config.yaml
n_layer: 14
d_model: 256
n_head: 4
n_kv_head: 4
head_dim: 64
d_mlp: 704
vocab_size: 512
activation: "geglu"
norm: "rmsnorm"
norm_place: "pre"
norm_eps: 1e-06
positions: "rope"
rope_base: 10000.0
rope_fraction: 0.25
qk_norm: false
attn_scale: 0.125
bias: "none"
tie_embeddings: true
parallel_block: false
extras: ["capped logits"]
init: "normal"
init_std_qkv: 0.0328
init_std_o: 0.0328
init_std_up: 0.0328
init_std_down: 0.0
optimizer: "adamw"
lr: 0.00202
beta1: 0.95
beta2: 0.95
weight_decay: 0.1
lr_head: 0.0096
grad_clip: 2.0
warmup_steps: 277
schedule: "wsd"
decay_fraction: 0.787
decay_shape: "linear"
final_lr_fraction: 0.1
batch_tokens: 65536
seq_len: 256
doc_mask: true
train_tokens: 367000000
steps: 5600
dataset: "wikipedia_en"
Each number is 128 + 32 x the weight over its row's rms, rounded and kept within 0 to 255. Layers, rows and columns count from 0. Numbers have three digits each. The size before them is the row's rms in percent of the matrix's.

# v: layer 10 attention value, 256x256, rms 0.099, rows 56-63, columns 128-191
# o: layer 10 attention output (transposed), 256x256, rms 0.105, rows 56-63, columns 128-191
# q: layer 10 attention query, 256x256, rms 0.0706, rows 64-102, columns 128-191
# k: layer 10 attention key, 256x256, rms 0.0708, rows 64-101, columns 128-191
v56 115:110153132150133134159161154086150165110084079124115137147141121124144154074198197166059138161116140179135106152111136136135145130095105124113127104070176113100180147151155099142187110126184163
o56 118:106069140135165115181170121043125175111074107077151146106104117113155174150132095084170076142078171196109127151163147105106125136070098145099159193088116103089164115097162112117138111105160131
v57 122:146054134141077117122083065121098191111150088132149103113124138174108073132126072097067103165065129079172137090144159120117169114069085182127165116154127086108191185118183087162157118142169183
o57 132:154116140136121143122145038048124143057179138119106118086132140119121114093096100145088125169096117119161153084144102100098191148122095124118136107128192084160184199159122065112169118107163141
v58 115:107157119142157078164111101141126131139161097094101085153140111145090184165121100074094176146105142130071116142175052103128137097156157080181119126121094107112187155171080143105107164116155061
o58 111:099170126107096129129119136146141168145101178152107123130135164162131156127116156094180106077131127115067123137132099129075113144113103111071143076137114110059118096100125120109103129110158152
v59 118:111146161129161058148150100106109129142176096127208121091139131115102097114148067161196164073141146161146125100175073150121147114096134083147125106149137145128106126130204203147180122168065119
o59 120:185131149166115036068115119050110100104104081142117095133128102102115082107148127157114139123114122110108126105181065048141147134138166103156120148151105187152112134126123144120186154157085134
v60 120:109125111198126105171159119164210178126112190153133150128133145115184126133134152165092121159155109123146151021115123125134105145132179101133095188077159124147069124144102112151113089120156148
o60 121:018138091150117053128158132193124149144149109138158113157124103166097138110130126094117132150125103145118087088077103132122126087113197118152125126080182117111132086134160062140075135092091135
v61 118:152188111112089117141148131138110097144166156147109137121137135114085140068208217110170101140154071113087198045145140097153154118114110121131139090141155107162142134141097149125080103125125066
o61 110:104191201149138143143132154142106111128107157121118160137138135089147135170129158082152115118073157145119110124136146124081130158150090171147135179132131073101140100100093201090070134090108150
v62 129:158150099128102212151146096146165152115147115112105145129098130096137095166109121117081129052132147123079091079140217131127164121101130106113155116214122189153110082167136079160155164146136142
o62 140:183183109122071145131082101178173116128049108104172076175110185181154097136068088080098120087116182098133150122139163118082107121116123119071156121139107158149112114130180122103121145160180114
v63 120:076180160162151107064079174132172110126144095084092109143136145169093138123134198090113159108129145071127154163148136152135170111118129157089146130182119171141131204149114117135142075190162129
o63 125:135156117158155131089132157097129134149145103124116155096122157174079092103103119112142099122182124107104162122152171119104049146149118119128126086132110173110131149102123172130182145116120102
q64 114:193106118130171175106164123100147118134142116067171132127131139159124083117136075148127086148091123118099152100101149141103136129082164075148114133169129101141134151120095099116153211118115156
k64 092:055083139131112108181133108141136121134099128164133196143132135155136172083111115107135124106079146122132127100078150089187110139083138127151122103131156097092116137130153104086104102163107106
q65 133:176101126138168178078164133096135113117078116116163150116146158126106086098131099145138117146104132106137170138094092156117105087126183079120093203138099087149134123126111096117137165119118159
k65 120:163141108157168159124177139107142137147119120111138081072102098133152107129172078116081175120161095143101129078078118180000087095171152112068149133139089126117152140186137123107137121138168134
q66 082:131126088104131145137118122155159165210177106152127096140126099201098143155152148134106119107166068100075081152142151109119125133100038117107154041149103166153129139164106155165108112118164118
k66 136:148123102208149161123146154091158126129163156113107114098159120101178124130150061085141120151102110132177135059088143169015150148170171131134172149176131111125123129181111098155171183127130105
q67 073:100114169143136095161155116147101146196101140132149136137129153138103128189130148148140178132103132135172163122122107140146052181095138137123075157102127148167101155176178123150079119137168127
k67 154:175151103149191167094153140075137123131162133137131093088132107153158086130164127148132160157137072149122126122075179162012161125193138090085158093140118128141188124141102093144162183111136105
q68 055:171129131133151155094159166109146072108115115152124170143081064104141073096111109079136109117110155148145120103104111163112077139152225094107140160129118086125129117158098144131149164116124119
k68 303:070139161078094089144089133161092139126111141136139200170152155134078160127095161110143116106101159130142120142166135075255152116086131144194089139115146137117091123107158155103090086142110142
q69 094:087165182106150152150159146142090106123137099165119135136088107191192133072112078145118134126123138107112208111112141084103152130132130133123147202177160166054102111106171138108162093177143150
k69 088:113124127095131094094145153142106113155085061125194159183098117117121129130101144089190121146118062130121063131124106178106096108149164103139147133093059129114139186132119179130132095087152080
q70 090:176120128077128167113148160078092160153136178162131121205132125093104134130150094056121122139110122126193137180121116148121131142135090077141163130110176137165169117136129090110084093121166119
k70 088:136156144110115124148175120154183207135152089139148166082122149128125096130139141130113089122130122203121150097071145118173097130000112158101172105102186118086097141148160124146158142069104174
q71 097:087128102114074084112117109186109134171095091139154127160106074084057081117132115124173097133150091124138106153130139068141161103105145100086167113088058160074101129087139106108111153103120063
k71 094:131084179130160101093100128176162114162136140175141100111116097103109134127040147126152126104104106119105113162180096119080167130106165121189113141142086146147046162108109159117163069102165140
q72 133:104142125038212103120117118110136095117103143107143116165142119142142117133079083079106108092099113147162149161154148153093153079098132109143092150123101090143104108120095108133122120102126129
k72 134:150131135141178148114131136113149151127171093130143086099097093119155090122164104125075140157137070137125134091090132174000087133178135108063178091136128121157170135156083101152170176126151115
q73 116:134147164101132116107122117141101117081125137128130153165149136105111144085104112075143105084098145131242147132171132132167137117112115141171090136116152040113143130112116134106100102103075104
k73 114:125121152075103125149082108160108129132077133120146145130130134162037129126118146115127138122134125133157122160191090087255145097107106107128065137115096180127100114108116118125064105111150145
q74 109:132107099161164144128109083096145167160111111091164099099139137153126097171143118153124138148122090092086132113063080130073132126150133061109134127123083154177109153129126113152130165148118127
k74 076:140117120185137168082169145125134115128157154119107085090091127112194070130149123175134111129139115146126157097119127143000121164153139126113166141162141096102146130119117090165150178111153110
q75 096:094122097136193172146143088081186099117102129089153111129124115180112116128158080150093087146166097105102151157118099151095113125141128081098106107101089195163095169139115090182145142111116175
k75 057:130104104170077138094102151091148123081153114127051098052103099136156110119139102144154166107068109119132159083069118152000142163156146123121164145134160118137153103132053142110152107129143092
q76 220:093130199107054085172116158161095148122143164144112173151154150091100164116103155123142128105104169127160115123163142092193170148112124178192114134112181109109122088117142147105107087125099132
k76 042:178144111144157138084140118110167144128100098057167081093102039135070108165173102074053170096190111158128080089097076137129161144161131104058154132117081107133141116131151102145110099092151164
q77 083:139089156077084159164099100127101095161129144140112104183133082170101196191122097153120103069121118167111133123149115135156158057134084112132139122171191093069109119129061108140112062142171115
k77 090:202133145103171144094165145125124164121137168103166112131131160123179114085127090091146116125143114150161075131108172208103163143173093109078119138141118104122138113127099141158095153131135132
q78 089:113158114083089188108152108153108145101141135157096131171104158178123134096159113088139150117141136132137116120089135105121114147184107152092139116115085141112145161107135118182168130133095151
k78 089:148125118187127119155115109163139130138171076116122098139123148119166112163166085134196108146121146168095138098151086154178104050146132114175110128111157182129114152113088072114077103188119113
q79 088:165149171131089070123089085092111151138141128110134079138148150116182092087191140148156133095143147113146153155145071120122075124102104129133186136169119177080114168137157125160106146098170145
k79 091:141124073192087190127149074120129093188138124160126154128135152121139146134156154100150122158110080108111097102135133135205199167144094148113142119114114171164139138091135115126123118169088147
q80 095:079100134159141129105136132096112136148127121117087136091118124121126153120139162081063121167107143105162138118156149136137104104149100173155114131136178137178085119111138120061142126075147136
k80 094:147089128091131146158162132105131155161142152075124129142115133191100111173123182107165169107194138119101127153127167091103150151089061147025080150158190123212071142112141100123150140092097077
q81 091:148150143114146084091094162099117151148155073117166099076147161105132157102082130153152132167174152107093164156094138099112151144133088049132135117102103129135057086175162107146092121108137102
k81 092:076107110144072164184121120154159135111151168161180115089139159142142105159159153160111120146157157143122133116159163169195083116151098139129159131115157141122108131079140120161157121094167128
q82 088:147186171134106071130123143111137061117141104112079132156156119243098232068137143134088111144120106103116136128134147118116141158124147065151102193090142164112154123074120178124145162120149118
k82 087:109119103131118168177172156083141152110139175189124198188116105098099109123154095124112093118204133146096167087152162107152118118083112170148133136169099155170073147117148178121098135111140198
q83 089:131185113132124095113159158131153114138204147122129180106134137110097137112118151152098179126062169168159114144142126191121103120113149098083119113114153151105105112119170143129122107114153158
k83 089:091113139152109075156167138114135106126070137122115128096143125156165126100107139142122117145119083144135133079117175202134157160136094054125144140168124136163149127072128121133128108107058174
q84 095:133157126142117113084179145124155106117144080103108163120136116095131104108191213124177094104071128100159073130089227120128166099069148113133126073060150127097107141157189202137186118165115128
k84 091:124110132163158129130117150087136112160118149153145112140175146096130093155092099133106189161149111135153151148109096102107071174183160154215089139107157131173114197158083162117171166093109193
q85 088:092120150053134112084077122142047158109163130128148122087144098147135154102162121121060105135166108068117172143169156108084120125112111180136135036110115153081159102138126083196100075212126132
k85 090:202114170134164137125117178177141110132138151135134129136074128144172116236076055142193129127141086112134121142127129073092187119139177143134120143148149100177116094163067194129186168141098091
q86 088:114106115192094162126137106041121140130106134130096137115180103110168132168152125155112124078128105113143196147134125153128131121154130112134154139101104167162117195124096135115209195137162127
k86 087:156123090129112180145086114101166131156159098108154077149072120113078126137174106128026096174140133096048161139136137123150099094150154093099144130111156107117126154143100098169096175130125151
q87 090:101128115136125145091122138151093153090141121108146118169109115162115081093081160155065124081114152089053085121126152148150137155157155103130088156093164174109153125196118120074158125127060106
k87 087:131151124132118143179124133167206127122090132077154187145136146157130165144138079200048160145096184107099152094147165144095099055120112141164122123119128115106151158103149074087086128114151136
q88 100:098109133140124037134161073173171081138114138077147095174112108131194144124121112146088098083161068173072096143120130106152110155081037116147140068149126116182126135128062132103137128102168130
k88 097:110163198129127135162176192073122122131167095127152161172132126166093134131101154088118163149106141140116136129134088063125146125178135153102158205143141107143089082138150089139053170104154104
q89 091:131107132136117135166133105115132097126121143099072150101088084098082127106145118160138144142132130146234128143095172086128132138158158169155092127154157098100137116135181166136149169134141117
k89 089:146145119163164055102133131080109132147151157098094113147136114123090153132109185084136112115159131114117129118095081128110082108163128194088100119091182145135122104156070149149133113183124049
q90 099:097167108150153093187159147125137039129120125097065145160132171166136117163100163167060134067132159117194122174149137154106094101160136192085123125161169127103138146177074115139160173147165143
k90 098:188075112090090095157112137126145116194149137120192135138143132070065153209098097104124137164129100140131198121135112131106160137148148159132106096143146100116101124089151161115192139159077119
q91 087:127170157098157159146105148088114142106138150099158092180124130197159130127035114179112079129104093128132071155122200138143126138107101148110139157063178140154098178139109085109086097170164179
k91 083:112123129100156167141152150178121138189085090182165132122089087102096193141157086110065178142184093181126051142143139122145126077110160098073154100139180097142154070145115149075132074084169174
q92 092:172141126099116063100075101144115077142133139105143121111146128046135150142152144123162130102089129125159154140133110135107120143120104104081186051138152077073128073155113139070124099154166049
k92 091:184144182081151151169159100070147163185106145138139148118167109165112134160106186146139204157185119089142118136115121086116112111124159167114145151125144103109068145157181126211124164109092113
q93 091:116122100094111155106123168165165101197139105150097126123123156181177071101055139122127142141140135089047191061137156187107132129138183121059152134161121133113104157135064045152144092127098149
k93 092:087137178118114145179153149175084111150181132159169154126109100141106088130177117136124106108131113109160089116107124183111112099175110049237064190177084141122119042172164086137089086131129114
q94 093:115156154147105119060137137120138120151136063155151134129127061168172155187165182124168072137111126145128149079116146133124117143126093107118125094117111179120106143097129104174130079140113141
k94 094:104086104163086150128123106087123141154130160140125093101163195152170153118119080144159164111111175159154087136174070125132108172162165141148089114086129166141090117133123181110130084122113190
q95 092:114093157150148116156177104108096123159086100148107101128148118156105067049127137159141136096130140075108125120067161119115147128105136133083148132138199133145096120159098100109133143159029136
k95 089:039157134106124084160067136133167019136152112120177115114151093179153140131123136163091109167121098151147133133152123182154174153159131096172162099131125140126099112104087123117169111148147143
q96 092:143090141140118083116146101125136160117215118131114127105122115107097124081166124139088142177147089146079118150151177083136144141118091094146122136105141125136096160159127079130153110144105135
k96 087:099128133157064098151112179114100126142130108154133188114124145189077191184141098159151117074134096111196172169071130109163106137104126137164141109165115180115137155117114163084141152109204114
q97 093:100152078159150090154116113185173165120118147059112091109117115154166111172096159147137172092132160090151166103183117132124100183121132101105110138100160065116174134103140178151141161136110102
k97 093:115092151183110128133144162118119132145120135133131133127152173131111156108033132111159164112111091169157133121122159133071149090113108139100131149111116146073117129099169122096064092175150074
q98 097:145106131162121140125051178102031125127185147119099115196109218147175122117166101124089031135147081142076100119144079118115094165160154165168162136095142100124101154142147096144212108134073129
k98 096:133116126098127133168094051161121135123116145182181134074098120150112151141091136156135098150087138106179104147091183203171125127091081151113095153099123129143122099075149095112126129127101127
q99 093:098168088115113148142149173168124149110069154123205140158073117155121134080105117064075134147133091120138160109161121086128121171115139148075092147163119126102118136106198160074113095107127123
k99 089:128130188121133107157120119150212133142132113135151150131100074136132157129126163169144150136179120123132201105120194143098153118141164103098166076175095153158147181112134127150158063123137071
q100 089:086118161160096163129124128114076078114160142156145145135123148135146120098129102085092109109150157138157147136102196126138112088140128186105132146105146127159100100128076113095214140136098208
k100 085:142112138140147087131173217155115112082121108115089070126083109079127142131150141163095064199062134161133155101146158172154155118121125115052076108082140137150138139110058159108109126104082096
q101 089:059167126110158163147164161075132104094131128140101150165174165154150081085063097157140183157157102115190128091137145136093131103133185154115160152143139131137101138122167092085078138137115102
k101 089:113093091162158083129152113141118148104147047121143079109110078042106096128146120073098128148125127168088197125127159160109119120175097086114112162158176141126159107096081166156165104065109100
q102 090:131165129159170233149129102124182099137144133052162100097124135061123141151107136134122131191120138120093093134120144115136190095133147123154080097154120178131053120168111106184163105128107157